From a checkpoint of a small transformer trained on Wikipedia: 4 heads of 32, 4.17M parameters.
Each number is 200 + 40 x the weight over its row's rms, rounded and kept within 0 to 999. Layers, rows and columns count from 0. The size before them is the row's rms in percent of the matrix's.

# q: layer 3 attention query, 128x128, rms 0.0846, rows 103-127, columns 64-127
# k: layer 3 attention key, 128x128, rms 0.0852, rows 103-127, columns 64-127
# v: layer 3 attention value, 128x128, rms 0.0628, rows 96-123, columns 64-127
# o: layer 3 attention output (transposed), 128x128, rms 0.0575, rows 96-122, columns 64-127
q103,090,173,101,201,247,271,155,259,134,177,112,177,186,204,271,188,200,208,198,242,181,178,256,196,123,148,232,128,258,143,157,173,254,218,188,168,150,226,242,199,216,207,156,177,252,175,203,233,165,188,244,172,195,233,262,218,216,157,156,127,211,253,190,216,134
k103,082,316,206,193,193,233,215,176,257,191,177,195,199,229,245,181,220,219,141,125,286,224,206,194,252,188,148,197,269,214,234,105,198,278,180,209,202,244,130,136,194,161,170,159,243,323,177,192,193,223,236,151,227,139,198,201,117,254,171,212,189,129,223,209,184
q104,102,208,188,157,247,152,221,131,175,198,237,222,222,230,140,252,156,158,129,200,238,240,253,277,273,231,151,233,190,251,255,169,165,215,182,249,229,210,194,161,216,269,217,168,216,183,178,220,282,195,193,238,187,216,158,162,164,238,198,246,216,141,195,225,208
k104,105,159,227,202,193,199,187,224,156,211,181,127,177,237,136,248,258,217,253,226,160,118,204,249,198,192,209,266,158,203,183,228,172,151,289,203,186,212,201,229,168,200,272,208,133,165,192,232,229,192,180,253,275,261,231,202,242,142,166,140,197,201,233,121,154
q105,080,157,227,205,195,115,201,190,244,257,257,167,239,161,230,260,174,163,273,192,130,245,176,145,215,218,154,235,155,245,259,210,222,169,249,235,202,220,185,249,109,227,215,172,200,178,182,275,188,232,226,159,183,242,287,170,138,153,161,208,202,229,248,170,216
k105,073,177,174,230,201,125,154,252,183,205,188,157,239,206,213,215,198,274,167,272,164,220,211,232,251,218,133,273,201,164,199,187,200,207,273,188,256,239,205,207,200,251,302,178,198,192,171,165,201,130,183,236,269,268,227,200,218,173,136,167,271,193,221,190,173
q106,093,245,148,184,185,191,195,190,186,241,141,227,158,207,167,214,194,73,150,148,298,184,275,251,168,195,169,244,244,242,211,142,160,188,218,239,231,260,176,216,249,188,242,204,209,170,173,249,200,225,165,219,195,187,207,166,269,244,140,209,231,103,147,218,133
k106,103,140,234,172,244,249,187,279,66,188,178,175,186,181,200,176,269,169,224,221,214,195,207,200,236,217,287,168,211,217,171,252,175,142,253,161,179,214,223,242,208,211,217,211,195,119,266,211,226,133,197,261,255,279,241,210,197,156,202,181,224,231,195,170,150
q107,099,165,169,227,246,74,235,191,233,252,186,106,226,180,172,219,151,244,225,232,191,200,194,170,194,175,220,232,178,213,180,194,141,221,215,245,210,190,184,203,172,261,197,189,197,204,165,131,213,186,306,208,117,222,206,126,147,212,184,211,203,256,243,147,218
k107,082,153,212,227,221,175,241,190,216,229,201,126,278,215,180,212,209,194,184,197,158,172,232,194,263,206,175,248,189,162,224,216,184,184,278,180,180,265,268,157,155,207,182,155,95,186,155,178,251,155,195,258,185,280,184,125,239,190,214,182,160,168,227,191,205
q108,098,245,126,150,224,232,119,176,197,230,170,233,228,120,220,157,191,200,193,186,232,175,163,207,117,186,226,151,258,206,223,131,282,260,216,153,137,231,214,232,216,182,164,162,213,258,196,204,176,239,225,161,168,157,223,312,202,136,150,200,201,198,151,187,201
k108,092,258,225,204,167,222,162,234,242,193,208,237,180,178,182,171,196,183,156,164,227,244,153,226,169,222,220,120,279,175,232,222,219,220,135,235,206,203,156,174,255,212,194,121,227,275,199,211,177,209,160,125,252,157,160,277,183,211,156,163,256,122,174,210,217
q109,086,164,138,195,186,212,217,127,117,232,245,200,153,170,235,168,133,171,164,193,167,248,255,293,181,257,186,152,194,210,198,110,251,218,192,224,172,253,226,210,219,207,156,209,260,235,143,183,178,192,160,207,214,182,170,272,277,195,112,144,201,167,130,249,144
k109,093,167,173,147,179,231,194,232,226,250,163,194,185,228,175,205,193,128,201,230,208,149,282,226,299,132,286,180,187,174,224,198,134,160,266,175,114,254,181,195,173,225,231,267,193,172,175,262,176,157,225,311,240,209,229,179,166,171,189,136,209,197,217,171,156
q110,120,138,234,195,195,170,268,206,223,181,271,207,187,179,166,257,138,253,190,188,175,243,267,201,232,192,129,252,100,223,210,215,137,151,211,235,229,196,200,158,212,268,220,204,179,185,227,152,287,170,200,235,152,238,128,142,173,211,184,198,192,197,257,235,242
k110,089,184,254,221,197,163,258,216,250,232,257,189,303,216,153,261,199,236,253,274,152,201,282,222,226,237,172,227,170,242,179,222,181,186,282,225,237,217,235,165,132,225,272,194,144,154,106,225,199,208,216,224,172,236,227,104,244,181,211,199,210,204,199,141,184
q111,079,212,158,236,141,239,115,291,244,161,157,200,266,192,192,172,214,197,244,194,228,174,153,164,105,167,191,235,265,204,189,161,205,186,229,171,162,202,190,199,210,198,136,129,260,167,249,176,243,254,188,243,178,166,300,141,150,223,240,214,191,232,118,192,167
k111,117,270,239,188,239,232,220,151,225,184,250,251,215,246,257,177,233,201,154,190,208,227,156,200,166,271,179,216,225,238,244,181,208,232,119,164,208,196,185,221,245,205,106,137,203,268,201,184,209,179,145,114,221,214,235,232,164,211,174,223,199,197,150,227,180
q112,103,218,274,218,103,189,274,248,186,217,238,77,248,169,165,163,142,144,215,164,226,220,161,215,257,249,210,215,172,110,138,190,124,181,209,187,199,224,196,170,213,142,190,171,212,201,211,209,168,119,182,179,174,258,176,191,173,208,181,167,171,228,216,196,210
k112,092,151,162,181,107,242,191,210,185,225,228,270,163,194,201,204,130,230,193,237,170,221,231,185,251,181,258,277,165,198,300,252,207,233,193,174,168,217,168,154,157,216,193,233,184,155,237,224,186,229,152,278,181,143,190,140,174,266,255,145,219,216,198,167,205
q113,091,232,154,196,310,179,118,235,167,155,248,258,161,275,203,200,251,209,180,197,209,174,179,160,177,145,160,149,247,220,238,177,206,201,178,258,254,172,171,208,194,229,184,182,184,174,148,244,227,234,223,167,221,162,208,111,174,193,237,239,178,122,211,259,134
k113,105,162,255,175,206,191,154,254,179,193,185,199,148,181,228,235,275,237,218,195,166,200,154,237,187,275,189,160,226,203,136,267,195,164,245,175,286,185,201,261,169,147,224,280,194,150,227,169,175,187,177,200,209,253,147,244,255,160,185,203,176,237,203,234,168
q114,158,263,161,216,217,286,142,208,187,199,169,265,180,204,263,145,215,185,144,195,234,198,114,219,182,200,241,138,282,165,218,173,248,267,187,144,187,186,199,204,253,123,176,169,184,242,201,224,174,222,202,135,216,156,207,292,237,210,213,198,199,187,164,208,186
k114,068,244,198,175,271,206,168,214,149,186,179,156,124,206,209,193,235,190,186,128,270,172,166,232,203,171,182,163,158,216,177,200,238,194,184,215,152,194,229,247,243,150,184,142,231,219,222,227,279,163,210,173,198,206,238,223,155,157,237,257,170,175,182,178,220
q115,074,158,171,207,152,141,225,248,271,180,241,133,242,165,252,266,134,166,167,188,156,266,180,213,169,243,157,231,175,214,210,185,186,155,208,208,215,276,247,115,195,143,209,140,248,248,171,197,233,215,209,247,136,193,177,187,180,174,205,252,208,198,195,246,268
k115,180,133,211,183,176,187,221,258,218,204,213,139,258,211,134,235,197,223,245,224,178,180,280,211,236,199,191,239,167,203,204,193,146,171,291,205,203,278,180,180,131,301,243,178,203,195,160,228,236,206,186,308,197,248,216,134,185,123,185,149,190,199,241,204,203
q116,093,257,185,241,205,171,129,248,207,229,158,120,234,208,204,201,164,204,152,161,164,159,265,161,159,184,102,209,208,187,229,206,183,213,209,233,186,250,256,197,196,263,181,155,167,265,157,185,223,235,261,217,228,173,237,199,131,103,235,159,182,145,202,248,137
k116,102,170,230,152,178,194,206,202,179,276,244,201,255,209,177,201,231,232,207,234,154,254,275,209,199,216,135,222,208,182,193,162,160,212,275,187,219,256,213,98,136,196,235,203,193,184,220,188,136,215,121,240,154,213,114,191,225,197,160,157,268,194,202,293,201
q117,091,227,236,220,233,192,221,190,214,194,245,244,194,188,161,191,246,249,187,232,120,181,210,196,157,214,298,187,185,198,210,287,149,142,151,185,188,201,216,159,192,244,250,178,173,168,274,179,200,73,184,199,210,251,170,198,165,258,161,203,187,226,212,209,265
k117,082,256,179,227,192,172,242,220,226,262,199,264,165,183,289,114,196,217,197,249,223,176,150,246,158,203,211,231,227,180,194,196,175,250,215,118,176,216,246,173,214,208,179,199,150,156,156,184,218,178,245,193,183,194,238,224,239,288,231,148,252,226,199,122,201
q118,082,230,171,169,208,189,181,185,107,160,214,171,197,238,242,232,160,115,241,207,248,194,125,264,243,175,172,117,216,181,203,198,206,232,201,175,116,243,222,214,152,169,150,182,237,184,188,291,260,203,146,166,198,230,263,221,174,200,174,223,243,208,246,177,158
k118,074,241,138,176,118,208,197,150,160,171,174,133,110,218,177,182,173,184,200,178,287,232,211,233,206,184,146,191,201,257,137,147,226,141,217,186,182,179,137,217,191,205,283,187,222,265,196,174,162,168,254,200,230,198,150,164,103,183,165,175,227,204,181,235,221
q119,086,310,188,200,238,207,156,156,175,211,188,203,160,239,194,209,170,138,71,90,214,193,181,258,192,217,194,137,172,223,275,242,155,230,173,176,203,165,248,167,218,230,208,187,168,173,194,240,213,130,171,123,194,219,163,145,117,211,197,206,228,147,227,181,193
k119,087,239,183,207,141,154,121,245,130,229,169,176,170,199,220,217,169,189,272,227,200,195,271,245,225,226,157,204,174,228,132,185,165,156,319,184,235,192,217,124,192,157,263,190,176,117,211,210,209,183,231,296,195,216,184,198,194,199,146,190,208,238,228,229,171
q120,097,152,162,219,293,210,69,243,212,139,208,264,184,196,288,226,190,233,129,202,160,178,167,209,177,245,163,182,195,268,244,187,225,176,147,217,225,163,141,186,167,235,176,155,127,226,165,202,185,228,275,230,146,170,246,210,224,240,190,156,189,157,211,260,154
k120,094,179,218,231,239,162,232,228,216,188,210,240,259,154,242,185,301,216,210,235,187,177,235,255,199,248,162,140,171,177,182,223,204,174,201,108,225,187,246,180,162,191,194,204,239,247,152,161,221,225,176,169,243,213,183,183,265,123,167,232,212,225,206,199,173
q121,085,141,230,302,267,201,271,218,265,275,220,250,147,120,220,216,248,277,248,181,231,215,231,163,208,228,225,175,163,143,187,193,249,190,197,297,246,169,175,167,187,180,206,244,283,187,190,184,135,257,224,210,220,171,149,233,241,263,192,185,170,259,192,154,275
k121,087,102,251,249,279,181,139,204,197,167,145,167,229,216,162,273,218,218,181,216,139,156,202,219,271,156,155,210,260,123,170,224,221,204,158,259,176,186,205,219,189,198,186,225,168,207,177,269,181,245,207,176,178,201,236,154,170,139,216,257,166,166,254,291,184
q122,096,160,232,259,148,217,229,211,234,286,187,232,188,165,166,254,223,204,169,205,170,159,171,253,126,244,215,230,226,176,210,163,147,150,190,251,202,170,205,155,242,175,238,209,216,214,202,176,140,193,236,250,193,197,192,206,195,180,153,202,208,193,199,174,241
k122,098,115,312,224,222,184,202,248,234,187,201,244,186,184,227,183,214,184,235,205,208,127,254,228,225,186,125,147,209,157,215,228,217,186,178,212,200,249,205,253,220,208,147,241,231,184,174,237,312,199,246,188,216,211,258,183,174,191,256,245,166,156,162,161,174
q123,088,240,173,223,181,242,277,167,211,212,112,131,187,187,162,194,228,203,275,254,201,240,167,146,195,83,249,266,202,205,201,187,199,203,227,293,197,237,207,286,215,198,232,270,227,234,238,203,269,247,144,157,257,195,210,169,199,173,208,234,193,252,191,88,214
k123,087,200,231,204,222,160,197,189,143,200,230,169,198,186,192,227,142,208,191,204,251,165,191,111,210,117,247,234,250,242,165,218,235,193,181,225,228,208,190,209,227,149,177,223,214,214,189,256,295,214,174,216,178,165,139,260,126,293,219,197,157,161,243,144,195
q124,089,171,178,272,275,218,203,216,186,186,188,229,136,282,168,204,270,256,198,190,202,201,184,172,234,144,204,164,195,240,213,242,201,221,166,258,242,132,159,202,187,261,194,273,201,149,108,253,222,237,225,217,226,209,187,164,204,214,262,182,222,164,263,185,165
k124,091,174,215,173,240,154,125,188,189,169,172,121,211,140,247,227,234,223,272,203,171,182,249,207,195,219,212,176,202,132,133,233,191,239,210,244,244,156,214,257,188,127,224,261,129,199,194,171,249,190,163,228,165,218,136,154,245,154,177,279,183,216,199,214,158
q125,090,213,172,205,182,207,129,197,164,158,148,221,230,252,261,192,215,146,213,238,266,148,220,176,184,170,132,138,244,232,235,204,210,188,172,189,151,213,213,191,126,246,142,159,204,141,177,229,245,280,211,211,223,207,284,116,180,237,233,212,248,214,192,206,147
k125,088,291,178,182,193,207,239,194,203,207,209,52,213,202,222,184,201,153,195,164,232,202,166,231,181,212,111,238,180,184,134,116,201,207,247,205,171,194,202,216,218,224,157,155,145,250,222,213,224,132,138,161,205,254,166,106,179,164,138,262,219,229,186,258,179
q126,094,259,211,190,220,177,194,194,217,168,183,218,202,206,228,231,236,192,133,209,224,199,177,235,174,105,228,126,160,214,234,190,180,263,170,180,160,230,193,254,214,284,169,267,184,214,253,176,226,174,209,180,200,189,179,146,165,230,192,207,212,206,246,188,191
k126,101,276,255,232,159,150,191,192,171,231,218,162,225,132,204,130,162,148,219,202,170,182,269,157,180,165,197,184,236,193,180,204,216,188,256,168,152,235,241,138,291,161,209,170,190,152,181,237,269,145,223,233,176,206,117,235,181,228,188,207,228,205,187,107,179
q127,089,171,262,144,195,257,159,192,168,142,198,253,154,185,215,206,203,253,134,195,167,153,242,283,191,262,214,176,187,178,228,200,133,185,235,95,202,168,205,206,250,203,147,161,128,215,180,220,221,164,219,136,174,203,197,238,171,167,189,209,219,175,252,289,221
k127,087,248,208,167,250,275,268,253,220,221,213,298,241,295,191,184,194,222,230,257,186,225,187,236,148,210,179,211,210,239,198,193,192,174,214,158,205,188,227,208,228,181,287,213,247,212,184,192,145,224,245,208,234,145,179,157,244,225,196,169,185,205,164,262,253
v96,080,179,239,180,150,267,197,273,199,238,170,175,168,228,166,215,232,160,210,198,204,140,186,186,162,183,225,223,283,239,135,228,158,158,215,184,187,158,231,189,285,147,226,261,161,227,174,223,201,224,241,196,132,228,65,237,125,267,155,198,185,192,205,144,204
o96,085,166,225,133,232,109,249,258,202,186,148,184,220,238,177,190,194,163,296,163,203,236,278,169,172,247,229,230,147,194,153,200,236,230,130,178,207,175,210,207,193,210,204,151,222,172,194,171,175,158,207,177,183,286,216,184,195,201,174,238,165,136,186,243,86
v97,087,121,172,195,231,227,215,201,187,190,185,220,206,214,156,170,173,234,201,262,197,219,188,272,239,229,151,172,180,216,209,168,165,207,212,179,130,242,190,144,157,228,215,171,193,225,190,246,204,250,210,186,135,175,133,161,158,220,249,184,215,167,181,259,262
o97,085,101,321,247,211,186,178,203,205,190,223,214,138,216,191,156,223,229,234,219,188,161,184,196,213,133,296,133,221,239,172,108,213,203,191,168,190,178,180,184,237,221,229,166,276,201,166,158,204,218,193,185,198,195,203,220,198,163,267,145,124,177,169,227,171
v98,085,197,260,223,200,208,217,214,218,179,169,232,226,162,188,260,146,240,116,154,193,182,224,158,191,274,162,204,186,197,227,269,222,232,181,248,267,172,232,220,110,231,223,241,201,184,209,144,247,232,256,159,181,167,192,213,188,200,226,262,198,189,205,241,216
o98,092,226,100,231,225,169,95,252,238,175,179,228,223,196,234,181,195,138,201,234,214,182,144,216,154,166,165,163,205,284,228,145,144,193,200,165,151,195,170,182,253,203,96,168,180,83,213,211,231,209,202,148,174,200,156,183,215,177,252,155,214,258,194,155,213
v99,091,190,240,222,148,225,206,244,180,172,203,202,166,206,279,146,181,179,203,176,171,238,180,182,155,180,238,223,174,157,137,140,191,173,197,216,205,233,288,244,231,188,153,234,134,234,219,166,197,178,207,182,173,153,253,180,151,163,243,158,236,273,150,190,118
o99,097,154,127,186,277,211,198,257,285,177,185,167,219,206,186,257,211,199,215,152,179,196,264,174,212,215,187,266,240,236,138,192,196,165,204,207,240,255,221,224,184,250,190,154,275,281,175,180,277,204,276,157,237,302,207,231,169,178,129,251,216,165,208,240,168
v100,092,221,192,253,205,221,224,240,207,160,201,269,201,268,188,183,206,211,242,254,156,197,251,187,224,237,235,255,167,185,266,247,216,207,163,225,183,240,238,199,212,261,199,191,144,230,208,243,206,182,189,238,179,123,217,247,213,201,188,218,190,249,151,185,125
o100,098,164,109,191,231,212,163,232,167,226,199,236,276,229,201,194,229,164,185,146,182,201,255,173,118,176,185,207,258,311,194,156,215,170,194,164,187,253,237,218,148,258,162,149,262,184,132,215,302,242,195,104,181,224,231,133,175,231,231,211,187,200,182,194,168
v101,083,150,176,238,121,243,221,253,196,225,209,166,208,247,229,227,188,218,191,182,180,89,235,156,233,205,228,177,267,163,191,255,183,244,272,210,161,174,176,201,206,143,151,220,183,173,207,134,219,177,246,227,204,309,236,249,231,209,184,159,164,152,291,206,161
o101,095,225,212,149,133,215,224,219,163,192,170,147,197,147,166,148,208,202,243,235,248,245,221,183,251,232,245,160,183,217,176,190,293,219,211,131,175,204,127,183,189,175,215,243,213,258,230,315,164,245,124,176,244,167,122,222,232,220,203,212,152,163,184,237,197
v102,081,109,167,184,138,180,142,182,173,192,233,194,155,166,216,194,193,256,280,173,186,246,180,177,147,206,182,262,172,241,137,235,188,168,171,224,245,152,166,244,137,218,238,186,218,183,155,202,197,178,239,218,167,141,193,231,213,202,192,217,197,278,163,243,184
o102,085,165,137,217,228,132,192,191,226,190,90,216,230,184,256,243,230,154,173,127,262,233,179,217,236,140,152,111,273,265,217,227,194,283,144,146,240,162,251,196,205,235,123,196,234,211,175,155,237,159,233,146,155,203,238,223,209,167,204,183,211,165,253,172,258
v103,100,237,254,137,187,233,277,123,211,175,234,171,165,242,228,190,160,135,208,190,217,294,169,222,210,274,184,231,159,224,248,218,216,239,197,116,182,209,235,291,202,233,193,266,218,170,208,211,182,208,152,207,189,139,139,210,203,282,178,203,285,248,216,193,332
o103,096,231,178,222,196,105,156,205,193,251,188,263,179,182,219,296,165,277,131,216,181,231,259,242,224,172,190,195,247,175,199,201,186,154,195,291,236,246,217,226,211,234,188,189,194,196,249,182,264,180,236,191,198,226,226,151,160,241,211,287,170,228,189,181,167
v104,086,189,154,191,193,245,213,264,232,228,160,178,213,221,220,187,266,150,181,137,204,162,187,180,220,133,85,209,224,181,183,143,219,165,205,215,201,194,216,152,165,213,180,188,213,262,231,169,236,158,209,195,283,197,164,261,127,181,198,203,197,258,155,199,283
o104,082,113,208,184,229,168,166,184,197,191,126,182,247,203,175,180,224,187,255,238,279,165,233,221,139,164,243,185,148,203,177,181,234,187,165,212,212,232,195,145,243,247,228,197,170,164,163,188,276,228,159,174,140,234,256,159,151,144,197,108,184,179,207,231,199
v105,080,180,220,160,186,250,176,221,235,144,212,217,250,242,208,226,207,259,164,169,188,206,259,202,172,261,227,168,198,202,316,186,242,176,222,190,179,254,138,298,195,197,192,226,248,226,147,317,122,188,234,230,227,233,225,215,196,230,192,194,231,203,189,278,236
o105,078,229,226,274,123,187,196,168,175,227,234,153,151,152,214,175,204,225,215,207,165,286,162,198,219,171,237,173,242,249,233,188,240,176,239,295,205,248,205,224,193,200,165,235,182,278,224,180,182,224,178,148,180,178,120,170,160,237,218,244,241,177,190,202,194
v106,090,176,204,121,181,149,173,179,115,246,247,184,164,173,272,187,241,192,203,206,203,200,192,140,203,271,190,201,132,156,109,161,246,171,168,221,281,182,234,207,198,167,159,209,219,171,235,198,217,108,189,147,172,226,252,177,226,264,196,225,237,257,144,199,226
o106,095,227,187,221,247,183,166,145,240,195,195,181,221,138,186,254,197,196,118,163,177,146,171,188,262,243,181,227,295,232,149,247,214,194,246,249,215,203,261,229,197,260,186,189,202,274,221,256,236,261,253,208,223,198,184,255,223,177,202,294,261,218,229,215,253
v107,075,234,275,131,234,243,232,143,195,207,212,238,207,182,243,205,200,259,134,216,170,120,206,153,250,235,168,242,216,232,203,283,164,269,204,178,274,177,250,182,195,214,272,197,196,160,184,135,260,230,163,167,132,157,210,211,184,242,191,198,187,203,189,120,239
o107,075,226,153,240,191,205,128,204,217,216,215,253,202,192,208,201,195,155,187,221,157,198,159,223,138,222,188,228,173,283,184,184,176,161,176,168,182,203,192,220,146,187,104,174,251,101,219,232,272,226,177,173,213,237,205,212,266,229,269,226,174,289,179,184,161
v108,086,213,180,160,246,206,185,196,178,190,172,235,167,173,158,221,219,229,202,181,146,124,187,160,112,174,259,193,169,185,212,266,195,158,156,191,294,156,218,195,190,197,159,165,170,161,242,167,173,215,202,162,199,179,191,167,161,174,196,184,195,206,204,252,232
o108,087,173,105,190,226,203,218,234,175,250,172,208,279,248,192,225,250,123,239,180,187,163,216,200,243,154,127,186,208,211,230,160,205,186,116,262,174,250,252,205,258,173,143,230,213,203,185,161,185,222,278,230,202,126,186,217,176,178,182,201,248,238,245,200,204
v109,097,173,171,166,283,158,234,112,190,196,218,237,230,218,208,202,200,279,178,225,178,190,276,146,202,215,179,229,233,172,180,153,266,294,187,139,221,259,201,196,176,198,206,222,115,201,183,233,229,186,187,232,167,132,190,227,206,190,189,286,146,172,213,176,217
o109,105,226,194,242,213,257,157,213,153,190,196,237,235,198,252,219,185,191,203,251,147,219,130,241,127,166,190,193,190,233,205,199,197,148,278,175,150,144,230,233,171,201,145,134,224,160,200,267,296,216,169,157,211,227,178,189,237,204,242,224,192,231,200,193,174
v110,095,212,195,156,266,173,117,222,175,255,170,209,195,139,254,212,243,94,260,174,236,165,188,250,257,176,205,202,248,231,198,223,113,162,204,250,250,240,200,208,203,246,235,172,202,146,203,175,177,202,245,170,253,175,182,206,184,209,137,186,250,175,179,224,205
o110,093,195,239,265,139,190,270,207,247,236,217,180,270,210,141,167,194,230,123,176,230,208,202,220,212,233,220,211,180,196,240,248,189,176,176,161,152,191,204,149,133,141,197,266,236,194,235,226,162,186,197,278,173,178,186,252,187,208,207,214,213,219,224,174,215
v111,081,182,238,148,203,193,221,180,191,229,268,250,200,180,184,197,165,197,222,192,208,186,203,147,187,262,235,211,147,161,206,134,206,255,211,198,233,273,188,207,134,192,184,197,134,186,150,143,212,184,195,170,214,115,175,207,194,225,226,261,237,256,111,208,158
o111,090,194,167,173,326,213,160,190,209,163,242,195,236,153,220,202,188,255,142,212,166,156,192,216,165,150,197,252,290,256,237,176,203,156,230,185,190,214,233,186,156,266,131,206,233,165,205,263,278,224,206,201,201,270,212,197,246,151,211,257,211,194,174,183,214
v112,091,193,244,228,222,180,183,170,218,242,215,191,219,165,270,203,156,245,202,211,148,163,218,182,263,257,193,173,220,140,115,190,178,252,230,240,237,273,167,134,261,225,181,226,133,251,137,192,270,209,203,175,255,221,273,240,184,202,219,164,138,167,157,158,89
o112,092,212,183,202,205,283,208,213,196,205,247,160,209,198,172,169,159,187,278,167,161,168,187,205,197,261,184,273,204,228,236,170,189,123,288,188,170,191,144,214,146,176,207,209,276,240,201,232,193,262,138,216,267,223,169,215,270,178,177,204,228,225,242,246,223
v113,080,155,205,177,109,234,199,174,197,245,272,200,183,194,223,141,161,204,271,205,187,204,181,269,173,172,180,177,183,176,211,245,210,199,164,199,144,158,231,224,195,270,139,230,155,270,203,291,201,215,194,212,182,193,255,177,170,193,236,226,233,201,208,170,214
o113,084,163,187,193,288,288,158,217,154,201,145,198,269,252,193,189,257,190,186,124,235,241,230,228,112,156,264,223,235,259,199,215,182,149,156,219,230,258,183,244,150,231,230,158,247,244,204,163,276,167,231,170,221,257,215,187,152,166,160,195,222,124,212,198,176
v114,080,186,265,213,162,192,206,183,239,197,217,147,175,203,170,260,168,160,201,228,232,274,211,124,200,190,220,207,179,257,292,159,178,254,206,298,234,205,195,221,237,237,234,236,245,213,177,106,204,161,144,242,154,119,188,169,188,171,238,330,201,224,160,106,218
o114,086,226,147,132,217,200,185,264,226,187,164,286,208,194,251,281,187,163,159,202,217,175,174,244,160,224,148,236,153,237,195,229,191,259,200,164,194,163,224,191,173,256,146,226,209,87,216,200,261,121,212,141,156,196,234,180,221,200,296,145,167,179,210,159,218
v115,085,232,159,275,202,203,215,178,200,148,213,200,258,277,246,256,204,222,160,197,192,185,235,222,252,223,173,188,105,145,291,180,238,226,203,194,172,174,237,276,220,207,227,211,201,243,267,158,219,126,170,219,196,244,302,152,281,227,173,242,237,241,208,193,192
o115,089,185,188,206,151,189,127,137,244,255,219,261,197,136,174,185,233,219,133,193,130,225,164,139,188,223,183,193,241,249,178,250,194,171,205,249,192,272,191,206,257,301,219,214,153,184,214,217,139,220,170,132,163,161,178,213,144,253,203,164,202,259,210,192,283
v116,091,185,290,205,182,175,189,231,264,112,217,181,301,154,211,220,228,183,213,194,156,183,210,165,213,174,207,191,219,167,219,227,219,230,208,188,148,222,196,257,195,171,263,249,274,237,228,185,181,251,234,200,224,196,187,179,188,125,201,169,193,240,234,167,240
o116,089,274,151,228,175,169,281,169,210,186,281,201,163,181,192,252,205,197,179,282,256,191,173,212,171,148,204,213,150,171,243,211,223,204,178,230,220,172,177,197,223,266,132,254,111,161,243,172,168,213,156,189,189,251,204,198,215,262,123,181,186,125,173,196,149
v117,079,197,192,208,121,186,242,206,233,221,231,229,160,234,238,226,178,267,203,165,219,127,256,197,262,153,202,227,233,146,225,178,191,164,217,224,219,141,163,223,167,180,220,215,224,182,220,176,233,154,186,203,229,214,151,194,129,151,208,269,197,176,245,98,251
o117,080,241,222,145,174,148,179,238,158,177,113,169,211,181,154,228,151,145,130,200,271,205,206,236,184,219,99,170,181,232,190,251,194,174,180,261,167,171,231,155,193,172,166,221,173,178,183,255,261,233,213,158,227,125,183,163,201,249,212,208,202,170,187,217,189
v118,086,211,291,126,144,267,194,154,215,260,240,226,193,209,238,187,216,209,184,144,244,203,161,229,223,178,167,141,196,188,176,158,228,205,216,180,181,226,282,182,162,186,218,271,139,285,289,210,188,229,251,236,231,189,225,174,143,218,192,138,260,231,148,265,178
o118,087,120,185,248,269,122,177,224,249,150,171,156,247,220,175,194,217,297,173,207,187,208,211,161,178,173,266,269,245,215,250,174,163,205,176,180,194,282,161,211,206,358,203,192,219,229,204,189,155,229,239,173,210,322,231,167,154,180,177,220,201,148,194,270,191
v119,080,220,243,194,231,223,269,147,241,186,215,260,253,182,187,240,190,271,136,110,175,165,179,263,236,189,175,221,197,216,159,282,224,262,151,158,129,230,199,175,126,245,200,190,214,240,173,171,167,201,151,185,194,190,240,177,187,253,206,261,211,189,172,242,289
o119,089,163,200,248,195,202,129,152,143,214,242,292,179,192,188,162,168,211,186,280,158,208,195,246,114,155,193,214,161,268,278,171,141,154,193,277,197,209,178,195,211,195,180,216,184,120,178,265,193,234,187,173,233,176,153,165,216,187,206,157,211,204,174,145,186
v120,087,159,190,250,159,162,178,198,138,212,181,159,174,151,318,189,161,153,237,243,259,213,183,195,215,222,186,238,155,215,112,228,213,199,229,211,243,215,243,176,277,201,201,195,103,182,194,42,184,147,189,194,185,217,199,199,142,258,138,121,249,197,114,233,149
o120,088,210,194,199,179,251,242,169,168,254,241,121,192,153,173,143,196,242,177,162,145,159,190,204,227,307,194,252,235,223,202,216,196,179,253,195,201,211,160,219,113,201,141,203,209,249,248,240,207,196,239,193,198,248,181,210,254,210,202,257,200,239,268,235,266
v121,082,213,199,183,197,138,154,197,217,111,270,136,257,269,153,160,217,184,244,214,219,231,207,185,155,230,181,186,183,141,141,75,202,143,210,258,260,192,234,198,291,173,196,202,191,182,226,189,212,235,227,171,197,182,227,183,230,144,236,212,186,244,222,139,172
o121,084,218,118,167,168,226,258,220,301,162,212,180,154,204,206,270,173,196,207,199,230,146,211,197,255,253,155,222,175,93,147,201,184,283,219,224,265,144,214,224,257,272,257,145,223,249,221,141,227,175,247,224,198,237,223,244,196,166,120,195,233,183,182,251,195
v122,077,218,198,168,177,164,159,234,99,298,179,240,194,209,142,198,228,177,139,157,201,246,240,247,206,195,177,215,269,228,89,292,187,187,175,159,259,164,229,200,210,246,218,146,255,148,226,171,200,207,158,193,220,190,217,179,208,192,177,176,188,231,183,210,172
o122,084,249,247,243,189,187,210,196,145,213,160,291,270,214,176,154,121,186,169,201,202,189,246,223,236,238,193,203,182,237,240,213,207,197,200,144,164,276,231,209,165,189,244,233,159,143,188,221,100,206,207,246,142,110,205,159,225,169,166,213,205,181,198,206,246
v123,084,257,183,137,258,233,179,219,208,216,231,208,270,171,172,237,257,246,167,165,213,123,216,207,331,187,180,196,253,162,207,202,169,264,214,241,263,255,189,203,187,209,229,125,198,200,218,152,214,215,182,200,219,232,183,187,186,226,205,246,128,163,177,260,227